Weights of a small GPT-style language model, trained from scratch on English Wikipedia.
Architecture: RMSNorm before each block, rotary positions, untied embeddings.
Each number is 128 + 32 x the weight over its row's rms, rounded and kept within 0 to 255. Layers, rows and columns count from 0. Numbers have three digits each. The size before them is the row's rms in percent of the matrix's.

# gate: layer 9 MLP gate, 768x384, rms 0.0847, rows 160-279, columns 32-63
# up: layer 9 MLP up, 768x384, rms 0.0895, rows 160-279, columns 32-63
# down: layer 9 MLP down (transposed), 768x384, rms 0.0571, rows 160-279, columns 32-63
gate160 097:101084129134126130173121096127096112121174136155125143157114131124132099133091158087186147131169
up160 086:163142113172123148117142111121227136117086140135142120167122087145164107061142132106152131086190
down160 098:092179115162137119111165082134130098118138089152145136086077177150162109157094164124127140146168
gate161 108:103129185104173157146122133150122132130124139163102093111108139082117047135133112096115157147135
up161 102:183139113073112121088157118158182126160099110131150148150121052140167089128093100090122127122120
down161 107:141163144099147085169127099145078099119108085149150159124101151075155095162096112128094137085104
gate162 099:127116147162139153130173154134144125108149131163073100166154150135121119207164159131170102126154
up162 097:112134134152127108105197125145181129154113122133113151162125114119139091099106079135127173187136
down162 103:158118132131151118148173162055138146150134133102111183126104200215146133087135126120181154099097
gate163 100:145092156137171156162111076096102086143069125069136120146143055097162132142185144137169083083084
up163 099:113125159120186165140104119115106128147119093086127098122124100149160121074164114079187160121130
down163 094:128112128123156163100140127113164133127076098100129172145087112136122162103145121093184169101146
gate164 093:127124129122120128114144168139096118121123119109150157176055145153093106113093101164096137099129
up164 100:101163121082121140096177131114180135111182165128117117143098126167137135039079132048145093129122
down164 096:095178102164112143141107110104110127124062039138115137097090144119121114114098117097118163134111
gate165 092:122156154132083053152150120135146046133114146127156162106158118143145150088095134124177171138138
up165 092:176150115124156129149145145097090141160054172145120111135141137103083142100149121111122103165126
down165 100:146128087088085165089107157119111163159093169071098073140129129071133117092159107146092118137154
gate166 098:103177142224114176126092102152155122134128193107084077072072171156098111099102139105166087125142
up166 097:124152103141137128126175158111148170079099081143107140140075107144142125052162123121075115126092
down166 101:112127170142084110173105134150178134148133145150143154091111109098102101090187145134095146117172
gate167 090:130148174149101100140182107172087134124052100139101108086061127117143082169131132100145089133191
up167 099:114088163141161160205108160139164110157192145136138091072132151117153080121179101139105122101165
down167 093:202134144161122126088165156164167115153170113092132100116122151140069142116119141129087118158082
gate168 108:120113098142100103108132156097111147140193071107097139104094152118132149066101108121148121071111
up168 109:132171139084097129135135120153154144093118109103133153158141089109104111126137110169123184102166
down168 104:119154085098184069112150173161189133155049148195098145105106133151084059152129117150126158178159
gate169 106:177073161149190131138133144119170134153084073117105129088140125139109069141117122119187104091087
up169 098:116105145156107112218111085094047122097108098103150141094106082125137146143154141157120193122118
down169 097:113169141092174150085076055072212147142125130149122118071109103141148155161144128154179159139112
gate170 104:175104162111119080139126107127140154092131126103095109208142095193136081129169135134075161103140
up170 103:179145112117177100120164112121166090142125134107119148143105139098081109151137157123151174125137
down170 103:099138147177093143112145141120090173135102158091146160147132107155146079098112176123186151109158
gate171 089:039138105097160160096153134123080104116135095110161190196140131079067140091118184074111090124112
up171 093:120131133102101139154126110135133151132122101126079097138133169143140172124070134151122088164099
down171 088:093133096123119082112119086085104101121145116105155164123101089115102112099144147067114052186100
gate172 103:125114156150072176136090178156162084118147159137053164135145080197173130183141162146153133139143
up172 101:130137094140110117125139125078144129128096096113175123079144150090129174127215128152147183129152
down172 102:128181118107156149121181140140170147100158159141098170173087087143183104152114125145155172164104
gate173 104:113152128139126115072150166094122147167162129124163113169128122150113115103137125131127105157150
up173 101:129091204143065103154074112083073177097123091133195150102101141158193096138149077070130083111075
down173 103:124096099143158110142111084135147127127166109128168170066109137117167124116132090136173078139076
gate174 088:134157170106174128068170139146153082216078109126130192155122170088117147152133110143104147092118
up174 092:118179193096143120130181103179126076093114168157118150122158138147104142114182137079092142102043
down174 093:132159129127136146115143186129157102143123101095136102136109124149144138112143118149121101132177
gate175 103:122171085170101164125086122123113152166126113103107097130144152078182134093138105130151145127129
up175 100:139129077091129112134182118135048095131116173163134119103155134090094083096103170118129142165176
down175 102:074151137139121119161198158108102151150139125122092207109106151151104124106129089103188107085136
gate176 087:085142179079108147141135101122153057132086106153141150105130100141136109148138093085145129104130
up176 090:086105142148117127132128164164178100101108137151091110079091123081112084100163188153138116108145
down176 096:151164126125136122132125141165154106106068111189164145153144149123114194182142102123135143118097
gate177 105:164137070130110056110118138163143177143082087174065133150173086108141137160119098081150122114134
up177 099:090188182152165133149144102131107111137149128134188099090120157200133098158155109118133177149136
down177 103:103193137155089116077119086096151178128145117120135121142112116097140128127167124151101114121134
gate178 094:088079127103058116145121125112163160181113104093133089144163094140144079152168157091126107169111
up178 092:182120125161092131116081136094150154121131097130143157173116087136140105119098071120123125114100
down178 100:091109104084091121105123122102138149179120095126162109109170149133147142115125181080117133099136
gate179 104:100197148155113151119149142135107144067052109146076154181123092154108125154131105158124140137101
up179 102:130121079130134161191153147089100098092166145109163077136122148143151093074105083105182091138156
down179 106:111106125112163118087063154146193164148129086138144156118144126087133113099101113140088148141163
gate180 108:110087142215170159120118106120141191125196098081126121091101144110074115102070134123150131122139
up180 098:130118165136110137176136127110164109141165123115136111104123161133099125153138134150103147121166
down180 101:117164153083135114118081123090090110156163118098100128040116111148119115142090121183144184156141
gate181 092:121086195176094120141146140127127190095141179118084113147197200120146145059124110120086142148155
up181 097:108099184156115158141188129136118135117132088167155178118152101177128179099147081058081135098120
down181 097:133101120112112176111119126072154106155184085174165161163173112158128146161065107122169203117149
gate182 104:140082179126154120138139113077128094143133091115107182126116126138149144139141146159140108112077
up182 105:156105172139175157158074121185139168090085135086150070180097134113138114115065184131146113121115
down182 104:144142154145144138177084138116135145089110171070147141106119163148136103150169191127170077140167
gate183 099:089082151104162142143150124151091085079128161111082116174058147120086199129080096108186134119140
up183 102:115137135099164070166127155145054097074130135193124165155126117094136155125174156172138158108083
down183 102:154091127194120126089165132181115143089150090107103119194133147069159100076135133118126126134167
gate184 099:093145104140136108153179127189121172128142125092081066103175177091167112126121136129118136144143
up184 101:155141138138133110158079109089153138151145194100137180109124126087110132099118149101199170123147
down184 098:133157168091120156115105147126130115139176164147047081125114182198185069076118097145152150029131
gate185 096:125057129128105155101144100129088130107107132095102149152133102080114154079168123129116155102127
up185 097:110081146111128114214068063122145091088130091085140133112168077173165149104141123116086124140151
down185 100:114099093130141151098131091140100119079109109112127123143066103116101106140160066130168119127141
gate186 099:155141133130173133157120075124168170070153168109146139126118159125109100063111131126148168126133
up186 098:182103107115138201130112128116114189128116122147151140123107202097103178118172131129074127122166
down186 098:181104176102171164141114105105161180110114123099185141108087182155150151118194122153192177176122
gate187 101:144154104117117102190106134110138201146077121131146138149124127129119131109155127144135098156106
up187 102:113144133155098136138156132121143146171070115117164163189133139137092138116198168110134149189104
down187 103:174124172048108194151092139140112100122112096154140167186137102061150137117124141143151161142119
gate188 103:151167159134125144156235068142150093066180165147126157100108139109100175131134074107154068165175
up188 102:178117071116137135183091129093120118078170115147137175212131099090111133087152118181105148163139
down188 103:139100182160085109175062134133179120087144115179180121156128096132139122065065131152128178123135
gate189 104:143093105122147111140122115127128156119140122094107112100149139103170111193162125125135075115210
up189 101:102134126186104080182136132128153122136170089151131131113188140147149124130157075100096128142123
down189 102:157144080131083110057125160131124088146145112133161160159150142140157155077062201123134101155149
gate190 092:102178194101079172093127133099087130112179126111117138112209123152129137152130131101139080123144
up190 099:121174109123159159119095154152077121128140180071106090099115121127150084131129156095196077167106
down190 095:129136186133115180092119152129136098132168167181104129117120147112082091162146190115132122189107
gate191 095:082083173116122058098138129154120090114100121152125183142117130125108161160136126129114158100124
up191 095:148124072224075100193119141125120169157099132140107085097135173114148130111164096153095113114156
down191 101:122131152135117125087125103115049117172111098149119142166153105108115160126106114124093154143180
gate192 100:158105166118072126109142139142103159159143103171125078097122145121132125139123129095139205160128
up192 101:140153107140148119115156105161158095151125129151091150130118104126171152130163141114130102120106
down192 103:095112169170122173177105136160120118162147086166152097145152078226150094149081134193119109169167
gate193 103:184146140085189197141132129145114147123123097109081119116213145132140107107120143190134134115114
up193 102:183112111111085118098109140134112125108128098140115118151139111154202144170157123125117096087154
down193 100:143099122132145129126153115162098176116124101123164079145176115135104102108131118079103080152184
gate194 093:154100148111220132094082113103171073155158174199163194133093099084133119171163095115087146136110
up194 097:181113155115174168097117137103177151122130085132199148103164153142186116083156111084080135091171
down194 095:124091134123144155119140136122136130133133090197144172181092151125159092119159096171101107134063
gate195 100:181138165094126062141091128120159132146137141095137120050137180138166113125053109093090129104088
up195 105:097161198105138162112090111150120090099120100149160133066142109072137117130137136102159127136100
down195 104:130122134103112135074099091160119164125112114176051137099127175132079100103131163072149108106184
gate196 104:119165124082039180099120142125114146139147082112107109158083171137190125127155151111162136098149
up196 094:123148110063116117173152134102139142077175057155177146131173138162123149137168101125126160139152
down196 095:124141178112106130089083169092136116104190091142110163155110136091080134141152148172182129111107
gate197 098:097138128083139110103140097103195131179165080108129107165119086115129117096132155126167126093156
up197 098:041127147180130110125101109092137150066139136106094204072085129165129098173119083127094138139134
down197 098:137120071092111177188145118139107168106128120156159136130146118080138106175078057101181151139042
gate198 107:094150109169123100113113126086117115180111116118145217116100132107135161096183122156073082125086
up198 106:108106115162151130131131089102155079153130129174131165120139112105188083097078092146084154153163
down198 108:139103122097099149122090127140083127156146116113098153069104133148135109132126077133140144120145
gate199 108:120144139166107103143151169117148112094134125169154085119120098103084126123097124099201170125171
up199 102:137060130115067062133161093123124137152093114173211108141142046147111109160158196131097098111137
down199 104:122140073076161147090114053130139187166112116112078154074048138134104091124149081140154131118110
gate200 100:134136193152143183120118124120120111128158165083116108124148117119147147093103144060107111181111
up200 102:121109089114184112144088121169138122163128113154129094162130139134077044106129156107158136115157
down200 101:112073098128103164183158120159137077130114145087121174173167153092116134141081142159113131186141
gate201 100:153146154150122174097165105140143121112144144164190202093153084132100147129135100141077107092115
up201 100:137196153111092095135116125140097141099142106139181150137113115105099137120145094128130134169198
down201 102:118127142116181156092113129096104115142119189182133128186102094141085144152127118130118132169142
gate202 103:125095124097053113121154117107202106146157112108160148120130124129144156075133211156139095092103
up202 104:141090129141063084214149131134167124092076199137182194117124110154148176071158186152132148090139
down202 105:114138120124120123177100117113150186165059115106107124110139110163133109125119096121131151150118
gate203 101:054130130149101076127111145099142107122126144074091123118106163146108138162093102084155114138118
up203 103:147102119102150090128094104137077156090074111088107134103101107127166084168114125137092079135128
down203 102:111103127109059197104147097144071186120152155099118085126134084071197069110076120175171128100109
gate204 109:154155156132175161145162117192119156198138121125135121159095118070161154136122116129120191097132
up204 107:118114108099183088113108132113107054133131111118129132091122095119115128103109113137111106143126
down204 104:154088180091125076113112135069140081124104129118141147135077127138176117088089085114202131114113
gate205 087:198145115140149097125158154136163121115094147177115176112146182110141136110127165149110103141124
up205 094:156098107133132188153127081167083113188170115137134148116151144164168121099157186100205110099110
down205 089:168128178144076086210109113130091148066103101124097085115123150215180101157088104097124204128140
gate206 104:163106185116122106140144136149100070080157101088133110108108099093095136129154133100122105142098
up206 099:123110158171118120149170197148131126104135066131142135160173168159112058097145138112189109144119
down206 101:028111087132110158169112131129136114127116082133086089154133152137100113143078166127099114110187
gate207 100:139083157141111132102159035157115133113084107120144134073144083169128137149128163126196081157116
up207 100:060175132045104095146119180109142131055089183111060149128138175140126193067119108219125046069151
down207 099:129149046114134176108149183172138153134127186072152062172103133151150159071123179088120126162158
gate208 092:126113079109064171124121094101149148054159125067118135147161076155138081169129105107123150075104
up208 093:153087093103169123145157097135105144168155058119108060144106177142156177110090132132152066095119
down208 094:113146131147169156093096103134135095108099123096096118127123077098127163081139165090114161128053
gate209 100:156093091136162145062115156151164067123132120113174124125143137106084146188153162142142142138089
up209 104:158141139062133153132091164152143124112106149146066133185173147089109097101164181101154082147087
down209 094:116146123067161144124119125091154126145126095120129155136118128139120118138161140067142129155115
gate210 097:112166162122098112123171107104124126103104161140129118124099119099178166094155096128227131113112
up210 097:137144088107126145122125116093158101126088152221128127123075117127129120119108087152171118168140
down210 107:113202090094093148135087099151093151115142156091089146115109173180097077159153165096114121127081
gate211 106:121171101096085065130117108176089110130132138088126109115148085101176132158194135081131101124140
up211 102:089141155150120123132097129124137091114164148069114131087134117131139134110118131106081125077142
down211 104:154109100177059110103112065107115120127117171135128151146146135113086056122104146137145113082075
gate212 091:126119108096164154133102117110165078162119158151089113078177069131099089164118125119180077157122
up212 103:108116115193133102064124124136155138123088126155136156119111157114122101116159115137100152103133
down212 096:135096165153103228152204131127088173115162167178090146152121102118130154080165114068173155130143
gate213 094:140100075066113106136121158127083109134125141104132147150131174131174155149130133119131152124092
up213 100:132169070068154082146176115096143110130136156097113134050160119127153191148090154126155103106090
down213 101:133126091091081126125180101135135093163123093103117218149129101085159104093113115057145205164101
gate214 098:122135126089148116129136130141096176145100145131146123115099160153093132197169125146122122175198
up214 100:154091140092117166170149071109160090104092108167111178133107155131107124137103146110129092104156
down214 097:139129173151167135134101111098086118133144151099171120129138128134142094159154116130155120148130
gate215 103:176210106128172139147105147176168160107131149125101136134136053164090142151161120136111142060088
up215 103:135168131080109125159138104074122104122112113099124126158124123124106120115111170165098140096089
down215 104:115120087080086078106167103106118122137158230105099168124130155131075123103137117083109167109147
gate216 094:189099154158133138087121118115135184116060150085103125169118122148155130150159077096149132143102
up216 097:126150102144113123093115149146146152130128131136101141086081141167139205141114140161141093110161
down216 102:138085195105000110084124129098133089093088144136102089131054123115158117147129065104148158113083
gate217 098:125128127070099184167151142127087126115200126142090124155144126116131111038061161092098163141163
up217 098:107191154051110109171133167161112164128135185078108064130130115124174095121133144173111082115097
down217 096:159076170106169133097143169117108117107147137125126151112152157127148095155145149142112095097069
gate218 103:156165128123140161133166129132186135081090151135106058123114167121154100085165128183168144085121
up218 103:170116129093146135077116066132097169148112184126222063157142092083111107034094135163119151104117
down218 106:126131095133124189122172138124109051156075122117095163112077086123218140127152148107113153107122
gate219 098:103091131149081149133144101152144109035148186147116105105147135118156109059187111170106148061160
up219 100:213141139140112123166168149118122131141106137131139162124094065184136148108108116110145091117153
down219 102:127170162129147099106130152073119124176138146117106127086138145143106128114154149128105146106112
gate220 094:110122088096141159174191158121169191142126130135153144105126121142096091142138103139130076171112
up220 100:120108161146194155086104114065122109141113139133125136147140107141130152132201151133151070109171
down220 100:148170115141154120172080122121129140153196139092150092119130130147163082113147124156106096140131
gate221 102:167153161136106059108139155128166120117113129105142159182132086106164095103160086133118128102161
up221 102:152130122162127116114076152109172109169121179089089121180092157179121128127183184154089084142138
down221 102:127134176115107108112099157146170163139148111160123130087110104161064139072198133102165128118163
gate222 105:139103132120120132119091124123127173087138198146179096128111167152072133145135128135104145115154
up222 103:150069162117138131147149149101165145127100151151107125164139117135148128109125126135073149112158
down222 102:111155127192168153170108135186106108061087140156069144164167082164113138145175122123133130074143
gate223 098:100163157122133120183150155109140148196126117089141132118095141160133076096068149081134183059082
up223 096:072202148058132130142040142102130120139049088131167154064079112182102097087138141156118139132154
down223 100:120123170100106170109155124112119165192170136131147109167137150127126099135089075105127080150153
gate224 101:106113103135129122095133141113115112109178128128134136118158152149165171131072114138175125102092
up224 096:147128063162129129123114140163114150097122109147145120088152107154116125111198152094125061120162
down224 099:109118154099079089133156122136165169149138137156158105168167135150068087173151077120090125141136
gate225 097:118078179128151139134117132148128134140108120131155150041133114130103176124137114163112075119116
up225 097:168087100167124165139096111122064127110132123127163111113118090080073176116125156144099137128122
down225 097:122131131186143106155162139098086197139135164121149130145108164107136141169121096080126133143143
gate226 100:085138085182092194149114148199121163139179163145082203124150113091127116090145164134127132096118
up226 102:142094112068123164105107157065130144060133090141141048134056117182164093100094100145176132148138
down226 100:188145134105130131139067122102139112156099158130133136105100144114117107134135143138088104104091
gate227 092:111087184112185181169146115113181128119170139141139167185097143164166174121106055120146162118154
up227 096:126104111084145176127140093161137147104034112146119102109188102117122165153092100110086055086165
down227 094:139157105174091106149047142119100168167116142105137117186118155130119172125122171135153145086101
gate228 099:085074114161092175148160131177177132154159134118109075172141086116109152141151109143119102085114
up228 098:140114148147162132169202154103114072111104179114131123049152107133105132117126128128093155093095
down228 098:143130107080145053118137176167125132106142130210099147163197102170098144114130154036142131103109
gate229 106:120109111088105112107125086104111123117144110144099141175201137132180126057128106103109160126120
up229 102:093183134154086149035122067114069106094139161115127111065102134111116116164180138170143131149192
down229 100:044154130092142097132118147137090113131171173164127059139133101154147112135107134190151150156095
gate230 104:109125066063145140137080076082149127128125131120197159120133105079116142096141082134175116137036
up230 098:087180130093128121058104056114176159151060099076161073098123151138136102070104177081141151104150
down230 103:088076131069101151140133189094085093146145161123175105177141164141148117179134151113099125130135
gate231 108:119134166094084146134146128112125134106149150115097107095090115125103141103063141080138164108133
up231 104:074088135132097125111143113156082108064071164086100135139162144157186146175114185082083131107107
down231 102:081175076133077157147131120086169121168109105124121104098145158053158121070159149069138075119135
gate232 101:080083153120114184112104114174138109168140140161077175097130127151166130065151183081153108206140
up232 097:151131114087170100112107137127110097108133097152108117155054130085037104060150160106190101108111
down232 100:148093147106146083071115136120146098125095139113163125167117127079119133120112122110128129097194
gate233 104:171168153101081117161151144133143114094176084129159077151168072118123109133151163158124133147134
up233 099:151077121104078169126168083132115128125136118185109117150158083088149173192144153106128095092160
down233 100:058159121126203139116119156132104132160132166100064125117162190097132065135135140133143172204105
gate234 107:136034151103112129144112195206126155159149146116117075173149123112167189065113146141143156115118
up234 101:131124109137154128082117145178224149158139140146155114170127133156156081121148214192096120054117
down234 106:115105175107109102138077142127101123121168102141151094134127107116115149162146110135119077124137
gate235 069:120058094148094127105114105177124149099200156097082106105106160176202092145101142135116117125131
up235 077:151156084165119144139174116151124055160018061203115113156205158104106072134108103172109123169109
down235 061:155135128128159075078130105082132165106080128111126149098099085078117144153139133101146109082172
gate236 099:133136112081144135133116100122101099117197174115157091086112094107128122119117129138198134144151
up236 101:110167111159179131098128156143158163073158155165114080166128189105139117112114104102182119154191
down236 099:148149167026060141138124077101117142112138082115221147102140104114095135178168085148101093101160
gate237 105:108114070127164139112139178112123144130164115091151172131157062091155129103150095127112175169115
up237 104:201219087082093088161120162145136113062159168187119159167071147169160128094174120117167188101132
down237 101:086128112133086125164103128162086065217139117110096154096137095140143085088122116088127041117118
gate238 097:091157078107169124117163098129114106150163152199057144127078106070099087158113100082140091108120
up238 101:129196082141059130150174087142116087128102136125165120105138151123153086124177086096112112077058
down238 104:132090134097169178125107091154072143119142164149169103154125134128134111112148119143143191127132
gate239 103:167104170020160074100070094114173140108131133168088181117132135141054193143100101162105099098162
up239 101:112124148115148106127078144060116151133114118170065111091085159128133107090071088164153093108133
down239 101:166139130125060132133091196149147138147090160123104086135180147130152122166145164111141139094119
gate240 105:087149142181179127112080202138135127178129154161147167119155111120117172111123143105091076184132
up240 101:108177160107139080111102178107165124143155111118142170170175063138130107153063119158090126137098
down240 103:111174119177159189162126101170144091111147134133097160086158110127108110102141081173134166123175
gate241 102:106193106159149139131094087136058095134118189137119204117135167121144122099110188083118106098223
up241 102:142219101076137155133113087185179100078178124103131151111134128163094098112183140121119059088130
down241 103:091121161094117124149150169144047086117129165153110155120105155132147136095137091090130092168125
gate242 102:117143131073144093188112105086105090052174153132106143112176131147095154063092155130109106139134
up242 102:106114110131151093053139072127102121087095140116133192132164121091118157166111192100154167200178
down242 105:131107135114103156080166192054128178169109104119071140128126064091110133147134091092118097120031
gate243 093:093088204104075101153129127111104135141142157141085067095135093156113168111139107128133219081146
up243 093:108194097179162154106163144099127129107176137062105080132106110123167182109112161139133173147112
down243 093:148153129115145102103124080167169084125135075153141122152096140154119143132096128145137115154077
gate244 102:116109174175169172075135106136134146224071091188145127078135081112146110131108109106154076156083
up244 098:160145091087168088073159155123157086108130063175113073147141135104122067082100136208145115137095
down244 101:079099108152142108167135119112145180126130198136153134169108186108145143122115104196147101104112
gate245 109:115171139185118149140141139123049124137157115122159136114136131130116076072115151156061086135077
up245 100:178194137171138135164152131106096105087100111159078187127143079129097109114147146114127141160120
down245 101:125139158146085139067124146115119084090109062142119127176136140076149155119141101132165129135148
gate246 104:115135123073111074084122138088102121054126151166098091057181126106098123081148137177151127075131
up246 107:105110187094115062119135192094199093130113141173086144076143180163076111137172148115069131145152
down246 105:137127165139136133080169076114165119089083132151123121082111109092121062119113150093094141210094
gate247 096:129162191120134140124115132132107186106167109144121095165155092071127139120156123100137136197087
up247 098:173088090103123165140146128130132112152127170092090102128192145123079115117119090140107120082115
down247 100:101113117115173099165178076099102073142126167141182149110100167109087120095168091165136108130113
gate248 091:112134089101161126118161042126155122112154133152096233163132090142178100100119140119169142115134
up248 095:094155151142131163128114186174131153136111120130081132124115076121161090147139159143079108158158
down248 096:076126114131163133117140105106099141199146148124126098095064118180157119174109141149119147136164
gate249 104:080168190153116101097133162132105090167140201167116123156143084083125103142166113098133138106166
up249 106:122124138115102140102137049133136129056117164152089149143167140213132166126171164158102153127043
down249 107:105120146054128116154121133134206174132107101084164139111077057156128164073127142130165128126132
gate250 108:120100154119062138103161119131136121149103153159113132131189065172111107166148160119103060111140
up250 104:140203150126155123136107056088110150123102160118111132091138151116155137077132123166084222125125
down250 102:136103181152155087197159125130070177080095154133162149141131121169150152167105108136062092138140
gate251 100:169073084105167120131073125150183142139114110181162113144167112149183171155132091126035130136127
up251 095:088142138109115159133115129118110104149194120114093172126126177117137103130119110152103082151165
down251 094:173187135096172108162094194170133138121017091146128103099165167135126130166108089131099139128176
gate252 100:113047076080120137136137120160093111166151152141101095139152135205163120114136119166156104172084
up252 099:166168080129081114137108115124164123174163169101084115118161169058203174121069144144124123095125
down252 101:094092118060117138116136189117108152155120176143130114139100127174127156099088140121145137076189
gate253 099:102108168063173094138104086104093098087109105113096118063098125120161159104135080163147121148119
up253 098:102135092112188164092140155179066090110180108140045169131131131164158089061163166141144121126093
down253 098:143156138133063138124078141095098126143133069130163114121107113123161043122089118141113127098138
gate254 095:119179115141067123149100177161137093137130128150159160127067158113121165120187160141120139116165
up254 098:178155121120132154106107103117131180130138151107131128118077101152168102158111118106181128100067
down254 097:054096155071143121156158114148123143130145098107006139117109137147140141154120175142146121155173
gate255 096:107113192148133100122121180083150120104130059122156140134131124068130101133108123093114101143083
up255 098:100168127112152098088135132169151094105090146212101097147201131142118115123104158137173118078127
down255 100:119052120114135103091161072114126090108157119134146163162117081101110091210097153153157084097160
gate256 102:106141122128139110129148099180118120176103112138131153125142130121082108163151135116153119075086
up256 105:078153096088125159145081159150151143127172102140113100070077125170172157140118092124060140170067
down256 104:105084144140109134127116131141134084130073162116101126137191137143116144109145107175093092092116
gate257 105:108119095149214068129116147143129107175090168163068187098126085113163102143129137145140163123073
up257 098:103108103105109144145177119127142144124116104144165068132108161170117195089209210102082121103122
down257 100:150109128126139158127151098118215171122109153124061109047122147157113130109121114199142063092109
gate258 103:119151063067088117115134179124149137090130116078160128105120153146125053124148159127133142096156
up258 106:107133078104128109099165075120126098119096131084089133090130130155168148144099169111144079119134
down258 101:117116130151117125092132141146112154209147157113116157102110173162097103181164107174095129151131
gate259 106:097183117166122121174146087116135143101185155115117113088100132073102195093235127139112153176110
up259 103:050136126150113121095119191109126090125095101152105060103100121059124171111129133061143121137142
down259 105:119094134084155206136131134091122119133121106145142080153148148115130123101119091176092118072109
gate260 110:147098153142098167169107156128189104136099115156112140130112084145132158143086144115078159159136
up260 104:165088130160147160072149181135158171079162105095142099134161095140091114121135143113091121135120
down260 106:134119110158078097151171120109063117072176121132123163156112148140121090075146139123124091158131
gate261 098:124191102116072061134141130114125115150117122152157061127093199045102122133111136129141097128123
up261 099:117148079146141100188071139143115152163140147137163105134035155105177120159051153110103190080084
down261 099:071111123092151119089149096139141099157107061139115188145143146129090111109124126111085152126118
gate262 097:163165162171116142157140165206146128202042072094144160101129140120106105103101099132126133087120
up262 101:125158139124150129088151170141084162107168143174118095168103139162133146067108113132204094120086
down262 100:129096119050153104136142183120121042139175163118148139150142115123131126131164139173172158158140
gate263 104:168134116078128133111140139093153114145054145123186079149171131062115097185094145074122150121121
up263 110:126146112086099161073148113151156180120082173085079143171097129177098146114138119167174104139166
down263 105:110129135155130132131199162075110154165137109103093153136135148112176167150079082090154119098197
gate264 099:119178125146159091114164131111199146100124113138115121163190143189158174122110180111139118122065
up264 095:041093182139101178130175144090149184167145122091130166154098093149090202094084140137100159119165
down264 098:157055232129141180115104046143108144162086082127157129206128101183127106167165118155109112132126
gate265 104:094153164139120172132131134107127155073145164152110149131171104099149141162121159132175126112128
up265 104:166140111131087156144097125088076101090147181116079177134103199113107118119158154093151109102146
down265 104:113131179133145108136143067105051140158128171125145053091129140146096150158106122116181133098119
gate266 109:103094150125100170098165115127129190152130087090103091150101210121123124049115113148114126155145
up266 104:096158122144120162115107193092110106203118133145101111096112193129082092102112147200119140189143
down266 104:132111101144164088150147128175092120116150100120098108128119085139144106060101116099120125108104
gate267 108:064188128187109106138081088158198180164080116168080148135129152110103159125134115132131105112176
up267 101:161112163098164149103133184157125104165149164105173087110136103130173098150193112126153138110132
down267 101:096074152128105174186106116147143148122174147199086155115110124141093109173124126132129159204090
gate268 102:101103143189095134090129105138092107125143153144113113098118120112114084077101102122125121171130
up268 104:135143168091156080184114071120119175166123142144118157135168167162113180124108086155176119110137
down268 103:108129121099108147111046146126100102132134107208121149126175178113119089119085091097126126104137
gate269 094:132098121093094155100146088092071139130123108154108159164144094065175093129164129161122140160168
up269 094:111101147145142122108114091139147084157146168141187169087079193093091137111181081106102097113148
down269 094:129185154172151100136144143147136109109113095109155113083142089127171056154166100117117152124159
gate270 090:161105105167148145137141122058128202157078140133140162126045137105091117110156151073162154147178
up270 094:157174123201173196151131077081154095137106177145169150109071163127104114072132102147167091147146
down270 093:100149114143138102078150135172114123216161158116091112126105149145196136083134128123082183123151
gate271 101:153131156182127085167069132109077100125068073096129141095163142156157139161151137110191141158169
up271 101:093133130149134106141125140148141157161159100181142119158103117150194140114122138146134150106142
down271 101:123157120089133117153106129120166177110171143116134142127140116141150119154126103113102180126104
gate272 102:193130176089177129102129118146155101184092153102132090113135131146108159104142177108132171081123
up272 102:139107145083154091105065125085078119129126116118099137155113142123110145155104151169102090157133
down272 104:094129196095097144102087109078128153186149099184136149163116138138169124172110104101166106160101
gate273 097:120156124177111057112166181114131112145161174116133101163150120115150168192177161159134108105104
up273 103:083116120165172136174146149114124123110069079143126206146150083132108057095114128088130159113132
down273 103:151110155096154109095106100150175088110101090075132167174109102172114152091149103177133114110114
gate274 106:152160104096211118194146146198099151075124179133101132096094143163135111095161132100147157169194
up274 107:159134124111224158096140104137117152187118166116144116147172078183129124120184157172099190161097
down274 109:082195144120174128102148084108150098159153141193138148100150110187122141170116140214175138143119
gate275 105:099151128118081093078186142108114070065127156101126162168129133118156094138134136111139151173134
up275 102:093170123132105140106072150104179154121124064128185167114078098122073115154147135139114146113115
down275 101:159114155083175165166156162136154124126129116115121203135047103112107039106097086132152136097140
gate276 099:101174099104168098148113065172109096206139144167179110136150176203132131142121137168117064099095
up276 100:144095105158120149079122138080098133139134136050140136101153150131164174117144136104181128191151
down276 100:135132128127106142125145132114160107128116156072139100100105109145111134110171116138166128101119
gate277 097:169170132099169160094123150144117099107084093081112190071111124120158108149164056137125098145138
up277 103:100091107099113113104177094121134203137200102162121145171133131167107116104160095130107138183094
down277 101:125121090115193151119091159135108146185207154103152154024100146101105102160121161172155057183157
gate278 103:211114124100153093154085181098122138150054156108111183078126125123150098080056153125082144164121
up278 099:127103118163104092147165080163180138098185068120116115132099178122092094133136167148138119149136
down278 099:193089122196089095135193084149112153153152140110103123111192109120115105140163111173069148055135
gate279 095:072116183147195154101140127056100153112059206115102111117121111124153137108137143101177196130186
up279 097:122134103095090131130083095145171152153118169062155199112137099093146118148137180176167092133087
down279 098:081122160152085114139108144166077078133084095166132157122122175112076059120119106161041146057077